python train.py --head_dim=32 --norm_eps=1e-06 --bias="none" --schedule="wsd" --train_tokens=181900000
Each number is 50 + 15 x the weight over the matrix's rms, rounded and kept within 0 to 99. Layers, rows and columns count from 0.

# layer 12 MLP gate, 704x256, rms 0.0847, rows 600-618, columns 0-127
37 38 41 48 61 69 24 37 53 22 59 33 57 40 50 54 55 86 55 33 89 68 52 52 50 50 44 44 53 39 58 66 48 74 54 66 30 51 38 46 59 59 43 36 64 28 62 42 54 17 42 74 78 66 64 48 50 36 49 64 35 56 33 31 34 15 49 64 62 88 40 34 43 60 64 39 49 62 62 24 52 37 48 73 58 37 72 60 22 78 47 35 55 51 56 57 57 35 64 44 59 47 71 34 68 44 91 52 52 35 39 44 11 77 32 51 44 43 83 53 48 30 46 41 36 52 54 73
27 58 33 35 62 46 49 49 36 61 30 55 42 60 70 80 16 43 51 62 60 43 52 26 40 59 48 34 80 60 32 42 67 35 37 46 41 42 39 66 67 48 43 61 59 45 50 61 55 36 55 23 35 51 60 73 40 69 51 57 27 43 30 47 41 34 34 68 41 52 89 67 72 46 39 48 51 48 61 74 56 35 53 45 30 23 52 69 60 48 47 33 86 31 34 36 37 50 61 27 32 71 53 46 65 40 28 34 66 38 50 51 56 45 73 65 54 52 82 41 66 42 46 27 24 57 55 34
27 48 27 68 62 71 25 73 59 36 55 52 52 66 50 45 49 43 42 41 53 51 44 45 60 45 25 44 56 64 66 41 47 42 45 61 51 48 50 61 56 50 58 74 56 31 50 36 43 35 46 36 66 45 44 36 45 59 42 62 45 45 60 46 63 48 19 58 46 52 41 49 51 49 39 57 42 12 61 43 78 36 31 61 72 36 56 73 63 56 52 52 40 44 57 53 66 53 41 28 49 54 57 51 43 49 35 65 50 39 51 33 49 32 48 63 45 64 62 56 26 53 60 18 37 72 61 33
50 48 48 37 60 26 11 37 30 72 26 77 64 32 60 44 47 69 44 54 15 44 57 77 38 50 56 26 35 66 37 47 60 39 44 94 51 41 24 57 38 57 46 52 51 37 25 45 42 46 54 45 40 60 60 55 41 52 67 74 28 43 85 55 47 46 41 56 37 45 83 35 37 57 81 53 57 60 32 40 49 18 18 65 28 33 51 47 43 60 61 48 58 57 39 55 31 47 32 36 15 60 57 74 38 44 56 56 64 50 30 56 59 60 52 63 58 44 53 50 34 72 93 31 55 39 23 70
32 49 59 36 58 64 30 41 54 39 33 50 67 51 35 43 42 63 40 46 42 73 27 55 64 56 47 30 36 50 46 70 64 50 52 49 44 58 52 72 58 29 27 53 41 45 73 66 42 24 19 27 22 60 37 61 40 51 45 68 45 51 60 65 59 42 44 42 38 54 41 38 56 38 18 37 52 47 57 53 55 47 24 67 53 37 78 45 66 79 43 54 59 37 68 59 47 64 36 68 37 55 41 37 51 72 49 37 23 55 46 48 34 47 49 35 51 48 43 66 49 30 52 39 79 68 59 53
51 45 50 35 48 31 47 52 64 46 49 39 28 19 06 26 23 59 69 30 57 46 39 55 21 55 61 59 53 60 70 53 51 72 43 68 51 34 44 36 39 25 56 47 48 45 39 34 36 53 48 54 53 46 50 50 64 60 46 58 68 59 52 56 40 38 49 45 38 26 41 55 68 90 44 57 42 51 60 50 53 52 40 26 15 42 45 49 56 62 30 36 22 60 52 50 60 51 60 56 25 38 64 51 52 71 39 63 59 69 57 56 65 28 55 39 48 45 37 63 74 50 36 49 28 73 57 61
74 30 54 47 42 46 54 40 69 46 45 59 55 36 56 57 53 48 16 73 40 20 62 33 37 56 74 58 52 34 44 50 51 46 85 52 52 46 15 78 69 70 80 44 42 28 35 77 62 73 54 45 67 17 72 38 75 39 17 50 52 76 56 49 67 71 39 48 68 25 42 35 41 69 61 35 58 47 52 46 63 14 28 30 45 63 28 53 56 58 68 76 64 59 60 39 41 44 70 66 43 31 49 61 43 61 63 63 55 34 66 53 35 36 52 46 51 70 79 60 67 34 57 54 53 64 44 50
63 44 68 49 35 70 52 52 45 47 37 42 40 37 25 33 45 49 57 39 26 70 69 51 59 21 42 56 47 43 19 61 80 51 53 56 32 59 37 65 60 51 26 67 57 63 40 51 50 52 57 57 64 40 34 47 54 81 52 69 57 43 48 55 92 76 35 34 27 54 60 47 50 53 51 59 39 34 24 33 45 46 37 39 36 49 67 42 39 40 12 42 49 37 49 64 53 69 46 53 50 26 40 56 50 42 50 32 40 45 54 56 35 61 70 71 42 18 22 48 64 43 48 61 32 66 63 68
34 26 34 58 53 53 40 27 47 35 37 47 65 52 65 45 60 61 59 38 44 53 43 50 39 24 43 47 43 38 51 77 45 51 52 37 43 69 51 65 21 58 64 42 40 21 19 49 42 40 59 42 58 50 01 71 39 53 36 68 82 53 49 73 54 45 67 30 53 23 39 42 45 57 72 85 38 17 37 62 59 20 38 67 50 45 50 46 23 60 46 57 63 30 55 49 42 68 41 33 64 63 33 64 52 77 61 34 59 52 54 50 46 44 46 72 32 70 49 40 62 52 57 43 53 53 64 28
49 45 38 27 61 25 55 65 54 65 46 37 63 35 52 67 48 58 54 35 47 54 46 64 60 33 47 69 24 55 60 53 42 44 55 55 49 38 37 20 53 59 54 38 51 61 63 66 77 69 52 46 34 39 62 47 62 46 53 66 33 50 33 59 56 59 31 30 60 28 26 53 61 46 52 47 50 31 49 26 84 72 60 55 44 42 39 44 52 38 38 25 58 42 43 51 52 40 30 53 30 61 41 41 47 61 33 49 41 43 35 39 63 38 63 25 45 36 50 16 43 52 46 52 45 71 48 65
48 25 27 40 74 50 54 49 51 47 21 52 66 58 46 59 50 46 31 54 48 44 61 76 58 63 36 73 60 58 46 66 43 41 38 50 76 41 66 48 38 52 74 52 41 26 51 43 37 60 56 58 27 66 46 79 37 40 40 21 28 60 72 20 60 71 75 50 69 49 66 41 41 61 45 32 48 42 52 14 48 67 45 33 38 17 26 41 60 60 43 72 46 66 31 46 61 69 37 42 52 36 44 74 51 29 35 57 59 56 51 38 62 49 69 59 73 64 24 27 94 59 49 25 50 60 54 64
31 56 74 70 64 55 60 46 32 65 51 59 25 51 32 55 34 48 34 48 57 60 44 62 59 55 59 54 60 26 59 25 33 60 25 63 66 53 32 69 43 59 70 59 63 42 33 66 47 59 41 41 44 51 52 46 43 65 73 62 59 47 31 64 36 71 32 30 38 54 56 27 58 19 67 62 59 38 50 58 63 79 66 45 43 54 39 65 77 56 75 53 50 55 45 42 21 51 18 33 62 34 55 54 31 40 60 63 41 54 38 13 42 53 48 30 20 36 50 43 70 29 64 57 45 65 49 44
61 40 35 54 70 28 40 65 38 33 52 46 54 48 32 70 46 48 45 72 31 71 36 64 45 64 62 40 54 24 68 55 22 66 66 45 47 56 41 65 38 41 75 64 67 34 57 54 57 80 48 49 45 51 60 52 40 59 53 54 49 55 64 51 38 18 28 25 62 45 76 46 76 49 68 35 64 39 63 47 52 64 44 66 54 56 43 58 59 59 58 54 41 34 07 70 42 20 42 57 40 57 59 61 41 65 80 30 34 38 46 79 59 54 63 40 51 44 43 81 47 51 58 61 50 48 64 51
40 32 46 64 39 58 56 25 29 71 53 43 65 50 48 41 68 20 77 33 54 68 70 52 54 29 69 27 23 58 55 66 50 59 47 39 55 69 43 58 95 83 36 73 57 33 53 28 37 65 25 53 46 23 48 49 64 59 29 39 54 35 60 22 48 46 29 43 49 48 21 76 53 00 57 39 52 27 62 43 56 45 75 62 73 45 47 83 60 64 54 43 42 43 33 47 48 38 45 47 39 48 69 95 67 58 52 58 46 53 73 61 34 27 46 52 62 59 63 37 54 61 66 47 49 72 51 71
63 57 68 30 56 32 52 54 44 52 47 32 31 42 59 26 23 43 24 44 43 55 38 56 24 58 57 46 73 28 78 62 39 43 58 68 36 54 81 48 68 31 21 43 49 45 43 63 66 34 60 46 42 44 71 17 41 36 40 47 25 32 38 53 56 54 26 50 62 68 63 16 63 43 41 29 45 69 57 52 30 37 36 56 50 84 42 35 58 47 41 53 37 49 30 40 52 54 66 58 29 70 30 36 61 84 63 45 75 59 75 66 49 28 71 68 56 73 77 32 51 46 44 30 48 66 41 86
60 66 46 32 63 68 27 63 37 71 27 68 48 32 62 60 48 46 18 83 72 75 27 32 42 73 58 64 74 75 32 38 49 40 51 41 66 56 51 52 50 71 28 61 38 41 63 35 48 41 54 41 59 24 53 76 43 41 74 36 58 44 70 45 73 70 51 42 67 34 56 47 80 43 48 52 45 55 14 62 55 69 34 39 54 37 73 47 37 43 29 35 39 39 33 70 50 49 29 83 45 43 57 76 62 68 52 48 48 32 68 58 48 74 38 44 39 65 64 41 54 43 38 42 34 41 66 47
43 54 46 39 43 33 37 55 75 94 50 47 40 65 68 41 36 61 13 33 43 50 56 65 33 19 57 60 22 40 54 50 31 32 54 55 72 47 46 62 47 62 47 41 52 12 45 54 58 50 42 60 54 61 43 52 31 57 37 55 40 55 33 50 62 58 20 51 46 31 46 43 67 20 53 32 46 29 59 51 25 49 59 61 43 19 57 37 61 66 70 51 16 64 71 57 58 52 23 38 66 54 39 27 41 42 54 45 46 46 53 55 50 52 53 53 46 30 16 66 66 34 68 53 63 47 37 71
82 49 64 63 46 36 46 34 59 79 53 49 77 61 32 71 42 34 76 57 66 47 80 51 54 58 20 31 61 50 54 46 41 69 66 40 31 57 27 59 60 29 56 31 76 62 75 40 53 65 46 52 36 32 24 60 80 47 46 49 51 63 37 46 45 66 31 27 57 48 44 37 55 13 51 46 63 42 40 59 47 57 27 48 24 52 43 64 32 25 72 73 31 44 52 30 25 56 43 50 36 41 39 71 44 15 53 44 50 35 45 28 53 51 57 52 42 36 46 29 52 58 48 24 38 47 31 56
63 48 54 64 62 47 65 40 37 62 68 73 50 55 38 49 80 67 65 58 60 56 23 67 50 58 21 57 71 30 52 23 50 38 63 58 56 43 37 60 47 47 38 76 73 46 46 73 14 44 48 23 39 54 39 22 53 74 36 68 50 39 34 83 49 42 48 51 37 52 46 40 56 50 34 45 47 63 44 30 60 53 31 47 33 42 37 83 31 44 51 32 56 34 47 55 40 44 35 72 08 42 60 53 52 35 32 29 59 83 31 60 50 43 56 66 57 76 55 43 83 32 27 64 27 62 36 35
# layer 12 MLP up, 704x256, rms 0.0863, rows 600-617, columns 0-127
50 14 26 28 49 53 68 36 45 27 40 50 46 52 45 51 33 81 42 41 59 15 55 52 65 51 65 65 69 60 49 64 33 62 63 80 55 78 33 72 43 50 64 53 51 63 45 59 41 38 24 58 45 73 56 41 32 51 57 56 35 60 54 66 50 35 27 48 40 32 80 48 40 77 41 80 32 43 36 38 34 50 53 62 58 57 84 42 58 59 67 43 41 36 23 23 37 56 47 35 41 30 34 70 71 50 49 48 66 57 73 59 47 52 45 66 29 37 52 49 69 38 39 40 76 71 54 55
54 49 35 39 44 74 37 59 58 53 62 55 46 70 31 75 40 63 47 57 56 45 48 21 31 88 56 52 65 62 64 45 56 53 48 45 26 61 74 44 43 48 45 60 87 41 31 66 67 61 65 48 42 52 50 38 49 38 32 65 31 72 44 31 51 50 58 45 55 56 50 49 68 59 43 48 35 46 54 50 58 64 41 48 40 32 73 59 55 57 68 53 47 24 27 75 75 62 16 63 40 47 61 39 06 47 72 44 36 36 32 57 63 34 33 26 67 41 63 51 34 54 52 63 46 90 71 44
52 36 51 69 58 48 41 46 76 43 54 47 83 55 40 65 59 49 40 19 46 59 44 55 66 51 34 72 55 35 57 74 40 70 54 47 57 53 45 42 34 69 53 46 37 39 64 63 26 46 82 70 55 64 68 33 59 53 48 29 41 59 63 70 62 20 44 58 50 49 51 59 37 54 59 62 58 64 41 27 63 51 51 41 89 25 52 39 56 50 42 34 26 44 38 34 68 56 46 45 40 47 67 27 34 33 40 37 70 52 74 53 49 54 36 70 36 48 62 59 61 44 47 73 52 53 52 37
57 27 59 45 30 51 77 53 50 43 47 53 39 71 50 54 48 20 59 30 18 83 58 67 41 52 50 16 45 45 69 42 45 29 52 37 60 74 55 74 71 37 56 46 69 30 59 54 24 35 37 44 60 56 18 61 28 60 68 42 76 80 40 69 40 12 39 46 55 46 49 61 76 44 40 53 59 52 53 56 65 35 28 48 73 53 58 46 56 43 55 63 34 66 57 70 55 46 52 49 37 63 21 46 63 41 11 49 64 56 57 67 49 48 49 42 58 43 44 84 51 37 50 75 36 50 81 26
38 51 13 53 57 41 56 69 69 69 70 50 36 64 63 55 71 30 52 26 73 37 48 65 43 70 42 71 48 47 53 66 48 62 38 52 55 45 63 44 55 21 61 62 64 50 43 47 50 56 54 60 53 48 64 58 66 42 50 42 37 47 38 35 47 28 40 45 69 56 47 80 61 35 34 40 39 44 30 52 51 58 49 77 50 49 52 34 38 57 50 67 40 45 48 62 69 40 56 30 39 47 65 66 49 33 10 54 60 58 41 64 67 51 35 65 58 48 51 45 44 56 65 46 46 43 50 37
43 31 58 32 76 57 47 75 52 59 46 27 36 41 35 14 56 68 24 57 41 53 52 56 44 68 36 55 21 48 41 62 46 57 41 34 36 76 30 45 56 60 44 53 69 31 22 67 67 27 43 48 43 38 45 55 52 46 87 47 55 45 56 54 71 41 48 50 38 35 29 37 63 44 51 72 48 59 54 43 57 77 36 38 16 58 14 35 46 43 60 28 28 41 39 61 65 54 34 48 44 27 44 60 60 40 69 64 64 61 37 48 50 44 50 43 63 84 84 60 55 55 34 32 24 45 65 74
68 13 50 29 51 64 39 27 43 40 49 59 47 63 41 34 46 57 29 50 33 38 53 38 44 70 43 40 84 41 68 47 78 38 34 30 68 32 50 89 26 73 44 33 33 33 86 52 24 72 55 47 55 64 44 56 73 29 37 62 50 47 54 59 69 36 52 52 45 19 30 44 39 48 52 69 36 49 53 71 46 14 46 53 73 49 48 45 68 59 55 64 56 66 65 33 75 69 52 31 53 45 32 23 49 86 45 38 59 31 55 51 67 36 53 40 34 67 59 50 70 08 58 63 35 65 53 32
56 57 30 50 61 62 51 58 57 55 40 42 23 57 35 50 70 38 61 42 54 31 72 46 47 21 48 52 61 44 37 62 73 82 53 27 25 78 56 70 34 87 33 52 77 83 48 58 59 46 38 72 68 46 48 50 59 49 81 47 47 52 45 47 49 41 57 43 42 38 58 63 50 50 54 65 15 44 46 31 53 53 61 63 68 42 44 72 25 32 28 36 51 60 35 51 60 57 29 42 25 35 47 78 52 50 49 16 39 44 59 42 27 44 55 20 47 46 52 19 52 25 34 35 44 42 45 64
55 72 29 26 26 67 64 46 38 57 54 65 56 24 24 72 37 37 55 55 42 58 52 56 47 51 39 52 48 64 76 07 23 46 17 67 52 43 52 48 70 44 57 49 41 39 27 33 66 47 63 34 61 72 60 48 55 64 42 49 49 62 53 44 43 57 14 56 79 62 33 51 59 52 38 51 62 57 62 27 46 70 63 56 59 39 54 57 35 56 30 45 58 51 46 66 43 50 50 26 61 43 84 49 46 42 63 48 33 51 52 49 21 53 97 51 72 40 38 50 39 60 31 63 27 46 52 38
55 62 21 54 52 54 42 47 40 41 64 70 59 34 50 26 75 39 63 37 44 72 40 71 81 67 77 63 60 59 60 62 30 43 51 45 45 70 39 41 56 51 41 61 73 55 86 53 31 60 45 49 40 64 52 68 60 63 36 73 24 44 66 42 58 40 40 52 40 52 52 49 67 33 40 54 36 99 69 63 60 48 85 50 53 59 42 70 46 27 46 41 65 50 58 40 59 47 55 37 51 52 54 37 35 60 45 46 55 72 70 47 73 54 56 73 22 57 65 76 40 66 72 36 45 33 45 48
63 65 67 53 39 36 67 53 69 63 06 28 53 44 35 45 37 68 51 26 48 42 49 77 48 68 53 32 45 58 74 56 37 64 38 50 36 35 57 67 47 43 57 68 62 37 77 53 41 36 61 20 78 59 47 38 42 27 47 81 54 42 77 46 50 33 62 41 08 33 61 48 53 56 44 50 66 28 27 31 46 60 41 56 28 48 51 65 54 45 65 44 49 57 82 66 57 44 58 70 71 55 53 59 57 79 23 27 59 62 23 39 28 47 63 41 46 22 55 57 72 38 46 59 29 66 69 31
55 40 39 67 41 64 29 12 66 52 56 48 47 42 48 44 28 40 23 65 40 47 60 41 68 42 39 56 56 48 50 92 48 43 52 48 59 51 60 40 43 69 75 64 74 43 51 66 38 47 61 63 83 59 30 69 57 63 84 38 69 37 56 32 75 33 35 44 16 28 49 46 45 51 41 48 58 60 44 70 56 36 42 65 27 79 67 39 44 41 55 47 47 34 28 65 47 19 72 50 62 38 36 61 19 42 43 54 38 39 76 70 56 51 48 38 52 59 31 52 46 26 50 54 41 57 56 17
56 35 49 72 45 46 19 46 40 63 22 25 59 54 60 55 59 63 90 44 95 24 34 54 43 43 41 55 61 49 99 58 29 67 68 44 58 55 48 44 61 39 66 72 46 60 31 65 57 38 47 24 62 54 37 57 38 78 27 40 46 45 29 49 48 62 70 58 32 51 66 48 57 53 63 73 45 30 56 58 58 60 26 57 18 43 50 63 71 59 65 27 69 32 58 44 58 51 63 24 72 59 51 68 56 60 29 58 64 25 39 29 66 63 49 29 28 31 27 31 48 62 40 53 64 58 71 69
40 54 50 68 48 34 31 67 34 80 37 47 35 65 29 41 67 49 46 48 40 42 65 45 67 60 47 56 44 38 49 61 44 26 63 53 62 67 37 40 65 61 17 29 86 37 83 60 48 52 26 29 46 52 62 62 58 83 43 39 27 50 44 46 45 49 38 63 51 31 42 66 26 59 61 46 38 58 54 45 32 82 46 15 48 45 34 78 37 62 63 54 37 57 59 24 35 76 46 54 71 44 47 60 34 33 69 46 59 44 45 64 51 46 57 57 49 45 42 49 46 80 68 51 61 71 25 53
31 64 37 79 59 63 32 82 60 66 59 39 28 55 48 54 50 41 80 47 33 21 24 44 39 40 55 44 55 53 23 65 43 55 56 58 41 41 18 56 39 35 48 50 53 52 45 60 41 65 12 42 46 38 30 58 64 52 39 43 58 64 21 54 78 38 50 61 81 33 46 51 32 53 51 33 53 60 38 45 21 23 29 28 59 36 53 25 82 41 57 87 28 44 69 58 39 45 29 63 41 50 33 76 60 71 63 58 41 52 45 62 29 39 35 40 77 35 42 62 65 47 57 60 35 48 40 36
46 55 44 44 33 37 71 53 23 54 72 50 87 60 58 50 48 59 67 41 46 65 47 50 43 44 59 51 66 40 13 62 48 54 65 06 73 58 32 65 63 29 38 60 66 63 35 48 44 39 31 42 71 39 53 53 31 47 73 55 49 28 76 19 54 62 61 26 55 66 35 67 43 55 43 48 34 64 46 71 46 95 49 76 37 51 10 78 59 66 75 58 31 52 35 77 40 50 70 51 68 63 43 52 77 63 59 41 36 62 33 71 39 39 57 53 12 31 57 50 61 44 59 38 65 51 30 61
50 55 54 50 37 34 64 42 49 45 61 49 56 55 14 60 46 25 40 36 23 52 61 68 47 60 58 36 67 48 62 52 41 73 90 52 61 26 43 61 21 44 33 43 50 49 36 30 37 52 35 38 46 26 46 80 25 43 22 29 44 68 49 19 46 26 51 78 71 59 57 56 38 52 33 51 54 57 51 43 44 25 55 64 53 52 47 29 45 65 82 43 78 42 37 32 70 34 51 37 41 35 32 35 50 56 69 67 34 32 33 31 37 78 46 32 70 54 48 40 50 74 64 48 50 65 56 54
52 45 27 25 65 54 65 36 47 35 69 39 47 43 47 71 35 36 79 68 50 68 37 30 63 30 59 57 68 91 72 56 13 56 25 44 38 42 72 44 28 35 63 55 60 53 62 33 38 54 47 59 62 79 52 47 39 58 38 68 59 41 62 29 49 31 38 58 50 52 29 38 63 27 74 44 33 22 62 75 53 61 71 30 10 72 64 53 47 78 60 71 68 53 34 65 37 48 48 42 79 45 25 41 59 58 56 31 69 40 20 32 67 61 49 61 44 28 62 40 52 55 54 55 74 52 45 49
# layer 12 MLP down (transposed), 704x256, rms 0.25, rows 600-617, columns 0-127
64 65 66 52 37 61 57 47 44 35 72 45 74 43 56 53 19 60 29 61 50 52 55 35 56 44 53 48 71 63 35 59 46 33 69 67 49 67 42 48 33 78 48 66 49 48 40 41 68 51 24 75 62 58 47 44 63 62 56 53 43 30 44 29 58 45 50 65 37 71 44 30 46 73 49 16 64 49 49 29 20 39 59 51 41 86 54 33 26 49 35 00 58 57 62 55 51 51 83 45 59 74 62 67 52 43 68 40 44 46 40 44 63 83 43 48 43 57 45 62 46 54 76 17 67 42 45 67
55 46 68 45 37 56 70 52 45 41 53 24 47 38 58 26 44 48 75 67 58 66 45 37 63 59 65 52 30 42 66 52 48 71 27 52 61 76 34 56 61 53 12 47 42 51 58 57 56 59 80 71 40 69 37 66 75 54 32 56 40 46 31 48 20 24 53 24 60 47 38 29 69 53 67 48 65 58 39 44 49 40 77 30 56 43 57 51 80 62 57 52 45 67 45 53 51 37 37 40 61 54 64 60 43 47 44 64 64 23 24 39 25 31 51 48 49 79 65 79 56 65 49 10 42 40 53 47
32 47 69 49 57 31 64 54 85 54 54 60 67 39 40 60 27 53 40 58 46 42 59 62 58 52 46 54 57 49 52 73 38 45 50 71 62 48 43 20 32 41 46 44 37 56 55 76 30 49 53 55 28 46 65 53 40 58 30 50 59 39 48 60 38 45 42 81 47 57 50 39 67 40 55 48 60 39 36 46 81 58 39 37 41 20 59 32 73 39 69 59 59 50 51 48 46 48 42 55 44 66 58 71 53 55 45 49 43 60 62 63 34 61 36 27 51 52 40 66 49 31 48 61 37 25 66 38
72 31 29 48 60 54 60 61 44 48 82 30 52 36 67 41 69 50 42 53 75 44 28 56 61 35 60 38 73 53 21 40 41 66 66 49 65 42 50 65 75 43 54 75 54 27 66 37 44 35 44 72 29 65 76 32 58 66 36 32 76 78 57 51 10 51 40 08 40 80 17 52 70 37 48 43 70 52 71 62 56 65 47 40 58 82 48 32 59 42 56 15 56 39 55 62 40 65 34 67 87 20 33 64 64 42 61 39 75 35 61 51 77 47 39 47 52 54 28 51 39 52 44 49 21 45 39 64
56 52 41 36 74 66 62 45 42 54 84 25 50 43 42 51 63 47 20 34 59 37 53 45 72 70 28 39 39 59 69 44 39 38 61 48 19 71 40 63 67 48 43 50 41 18 16 48 33 67 80 45 49 54 32 55 65 47 44 61 28 22 50 28 54 26 43 20 40 56 30 41 29 55 24 50 55 52 67 25 58 48 45 65 62 40 58 42 47 51 41 64 54 52 73 51 66 46 50 66 33 44 72 69 58 48 23 13 36 48 44 60 32 49 38 53 64 84 64 66 54 26 48 33 42 52 36 43
79 47 33 44 72 57 43 62 32 53 45 80 56 56 65 67 71 83 36 57 32 23 35 44 62 35 33 66 66 53 56 34 38 68 47 63 40 33 47 60 87 66 43 18 61 41 64 49 59 70 29 50 61 78 43 48 31 56 67 73 49 57 68 69 54 33 44 41 49 57 53 53 53 50 38 53 38 49 31 50 44 46 44 54 68 38 51 16 55 52 48 56 64 39 40 43 47 39 52 53 24 58 61 98 43 38 30 66 47 57 66 42 54 22 53 29 44 78 45 53 59 46 45 36 15 62 41 43
73 36 49 35 51 55 64 72 45 55 63 39 56 32 25 33 66 23 44 07 55 44 91 65 67 55 54 44 77 27 45 59 65 62 62 47 39 46 53 40 52 56 61 35 61 49 66 44 24 56 19 23 91 60 61 61 90 77 51 99 59 67 74 44 49 44 62 43 63 55 51 33 68 26 57 46 62 54 64 43 50 53 49 64 58 43 42 65 58 44 73 99 48 33 50 30 52 41 32 71 51 74 53 06 34 48 55 56 81 18 30 43 49 54 28 51 46 50 39 73 48 67 40 49 54 73 27 36
63 19 49 38 30 64 51 38 33 34 52 34 54 30 63 52 45 24 30 23 47 58 49 23 59 36 46 63 33 32 50 40 32 60 55 49 56 70 64 51 52 59 35 41 68 57 58 64 41 52 51 53 60 35 46 36 63 65 33 36 55 49 37 25 64 38 56 90 34 37 63 43 42 37 66 44 44 67 31 52 62 65 48 75 32 32 32 63 44 41 40 99 41 60 46 46 43 22 35 61 40 12 61 67 56 65 36 72 54 43 33 61 71 37 54 49 67 46 70 51 39 36 51 39 68 33 61 58
25 32 27 52 59 29 39 53 60 49 45 39 14 59 67 61 46 40 60 64 69 30 49 48 59 30 44 54 60 63 47 46 69 41 24 55 41 55 41 41 48 74 44 75 30 50 59 51 58 52 34 51 34 37 51 49 54 59 60 30 41 49 44 54 53 45 70 62 62 62 50 53 71 48 58 57 47 45 34 38 48 56 45 33 43 19 34 18 58 22 34 42 34 39 52 17 41 89 41 57 47 53 67 52 54 42 68 40 56 64 55 40 58 46 60 28 77 57 60 41 59 45 56 61 39 57 45 66
47 60 42 31 32 39 48 30 57 80 54 68 53 70 54 28 50 64 63 41 54 73 59 68 60 45 53 33 63 43 57 58 38 47 56 41 69 48 29 25 60 40 72 64 33 20 52 54 42 43 42 34 36 17 52 48 49 73 86 40 58 66 51 59 36 20 42 50 64 43 45 51 51 42 52 49 68 46 58 51 58 40 61 33 70 33 57 49 29 43 43 45 59 30 56 68 56 72 47 37 50 48 80 45 22 60 50 40 75 61 44 62 45 21 49 33 41 58 53 37 56 75 50 52 27 44 57 54
51 50 50 26 54 60 37 71 33 48 65 53 67 72 32 57 63 65 46 68 29 35 83 70 42 64 26 44 25 41 56 46 54 87 63 60 48 36 58 18 40 76 67 31 40 53 27 54 43 47 62 64 52 56 63 39 68 34 46 30 41 42 52 36 80 66 49 46 51 26 48 42 60 10 54 33 66 62 40 83 37 21 73 16 43 64 28 96 48 57 44 09 54 43 62 66 37 60 47 51 51 46 27 40 44 64 56 46 68 28 44 52 63 52 43 72 52 46 37 63 26 36 26 36 42 62 59 68
43 71 51 40 49 70 46 59 50 41 54 35 59 59 49 51 51 45 37 76 41 52 59 63 53 50 58 35 16 46 29 32 13 36 59 49 70 55 66 71 49 28 54 48 64 44 48 52 28 56 62 29 31 47 52 52 74 67 33 32 46 70 58 60 60 64 68 34 43 50 44 48 44 30 48 45 44 49 26 47 61 52 26 38 43 39 53 64 39 43 40 33 66 47 60 37 71 51 58 36 29 37 42 33 57 43 36 43 46 58 39 70 55 67 60 64 66 57 47 42 47 48 49 32 35 77 52 74
57 63 69 53 64 62 50 45 66 59 58 41 59 43 67 49 51 50 45 60 49 36 59 59 34 50 69 62 41 55 29 71 46 38 29 58 61 44 58 11 14 73 58 33 35 54 62 36 69 38 51 45 43 55 67 49 58 41 42 24 55 50 00 82 67 36 52 30 81 30 36 52 36 69 31 42 55 76 62 41 39 79 71 45 54 69 56 63 30 53 66 26 58 50 60 51 65 63 40 56 46 56 49 69 46 55 38 56 52 28 35 42 58 63 82 41 55 36 68 68 90 34 36 23 48 73 54 76
52 44 61 48 48 39 65 57 27 54 67 56 67 49 72 43 67 70 47 65 45 61 17 48 30 34 41 73 67 46 19 55 52 42 57 33 52 77 42 74 49 65 63 64 73 34 46 13 36 57 65 46 60 37 60 33 52 58 33 39 52 34 39 48 69 55 69 72 47 59 54 49 65 41 54 58 40 60 64 73 59 62 46 51 67 47 63 77 38 53 40 38 65 74 42 36 60 30 76 54 39 59 52 00 41 51 64 29 40 58 32 59 48 50 43 30 60 70 41 60 53 63 56 51 43 75 80 52
33 39 46 39 58 58 50 62 32 35 14 36 56 24 22 67 31 66 27 29 61 56 21 57 58 51 50 57 67 65 57 72 51 57 41 54 18 57 62 23 25 39 34 68 73 41 41 39 24 12 46 47 20 37 70 59 58 46 51 33 56 35 52 48 19 61 48 58 37 59 25 49 37 65 48 46 62 33 33 25 30 84 51 38 48 22 62 53 41 37 47 69 65 62 43 22 64 44 40 63 52 59 69 45 66 46 30 59 66 62 72 33 61 28 34 58 72 53 52 66 52 41 36 54 86 39 52 47
40 62 44 44 39 44 40 45 76 71 54 45 54 11 65 56 51 63 34 51 48 36 20 40 51 45 60 30 41 64 65 54 41 51 47 55 56 56 57 19 40 33 36 66 36 44 59 71 24 72 58 63 56 71 52 57 51 34 69 38 31 54 71 62 35 57 78 60 61 43 75 62 32 24 62 71 47 46 27 74 31 52 58 49 54 52 16 63 58 44 30 31 49 22 28 45 47 60 30 56 52 53 73 32 40 48 47 41 56 37 37 70 27 62 60 73 50 42 70 39 40 57 53 61 42 59 44 69
56 43 35 46 65 31 36 28 64 41 55 42 22 87 66 52 61 56 53 76 46 37 43 31 57 52 44 55 59 44 53 47 44 45 55 24 48 60 73 64 63 42 44 60 46 71 37 56 52 54 60 26 60 41 54 51 56 47 44 69 56 31 44 55 42 49 62 39 67 83 59 27 70 39 47 55 71 62 21 24 40 46 44 71 40 76 43 68 38 34 48 37 03 54 39 58 41 45 55 37 64 62 59 47 52 31 57 73 52 63 63 55 41 52 49 58 27 49 45 49 31 46 67 34 29 20 35 77
29 60 49 32 49 39 35 30 56 81 45 35 48 55 69 52 57 41 68 65 28 87 70 66 52 30 66 67 41 68 48 27 32 25 54 41 57 44 42 59 53 60 39 66 49 56 43 41 64 70 67 53 34 61 41 49 77 78 35 45 47 46 40 55 57 69 60 42 34 65 41 52 48 67 76 37 67 58 65 36 74 55 29 45 47 65 35 43 50 43 37 90 26 52 38 47 61 31 78 35 32 50 60 81 58 35 33 58 43 52 65 54 52 51 42 56 35 93 57 44 46 70 55 56 42 24 58 22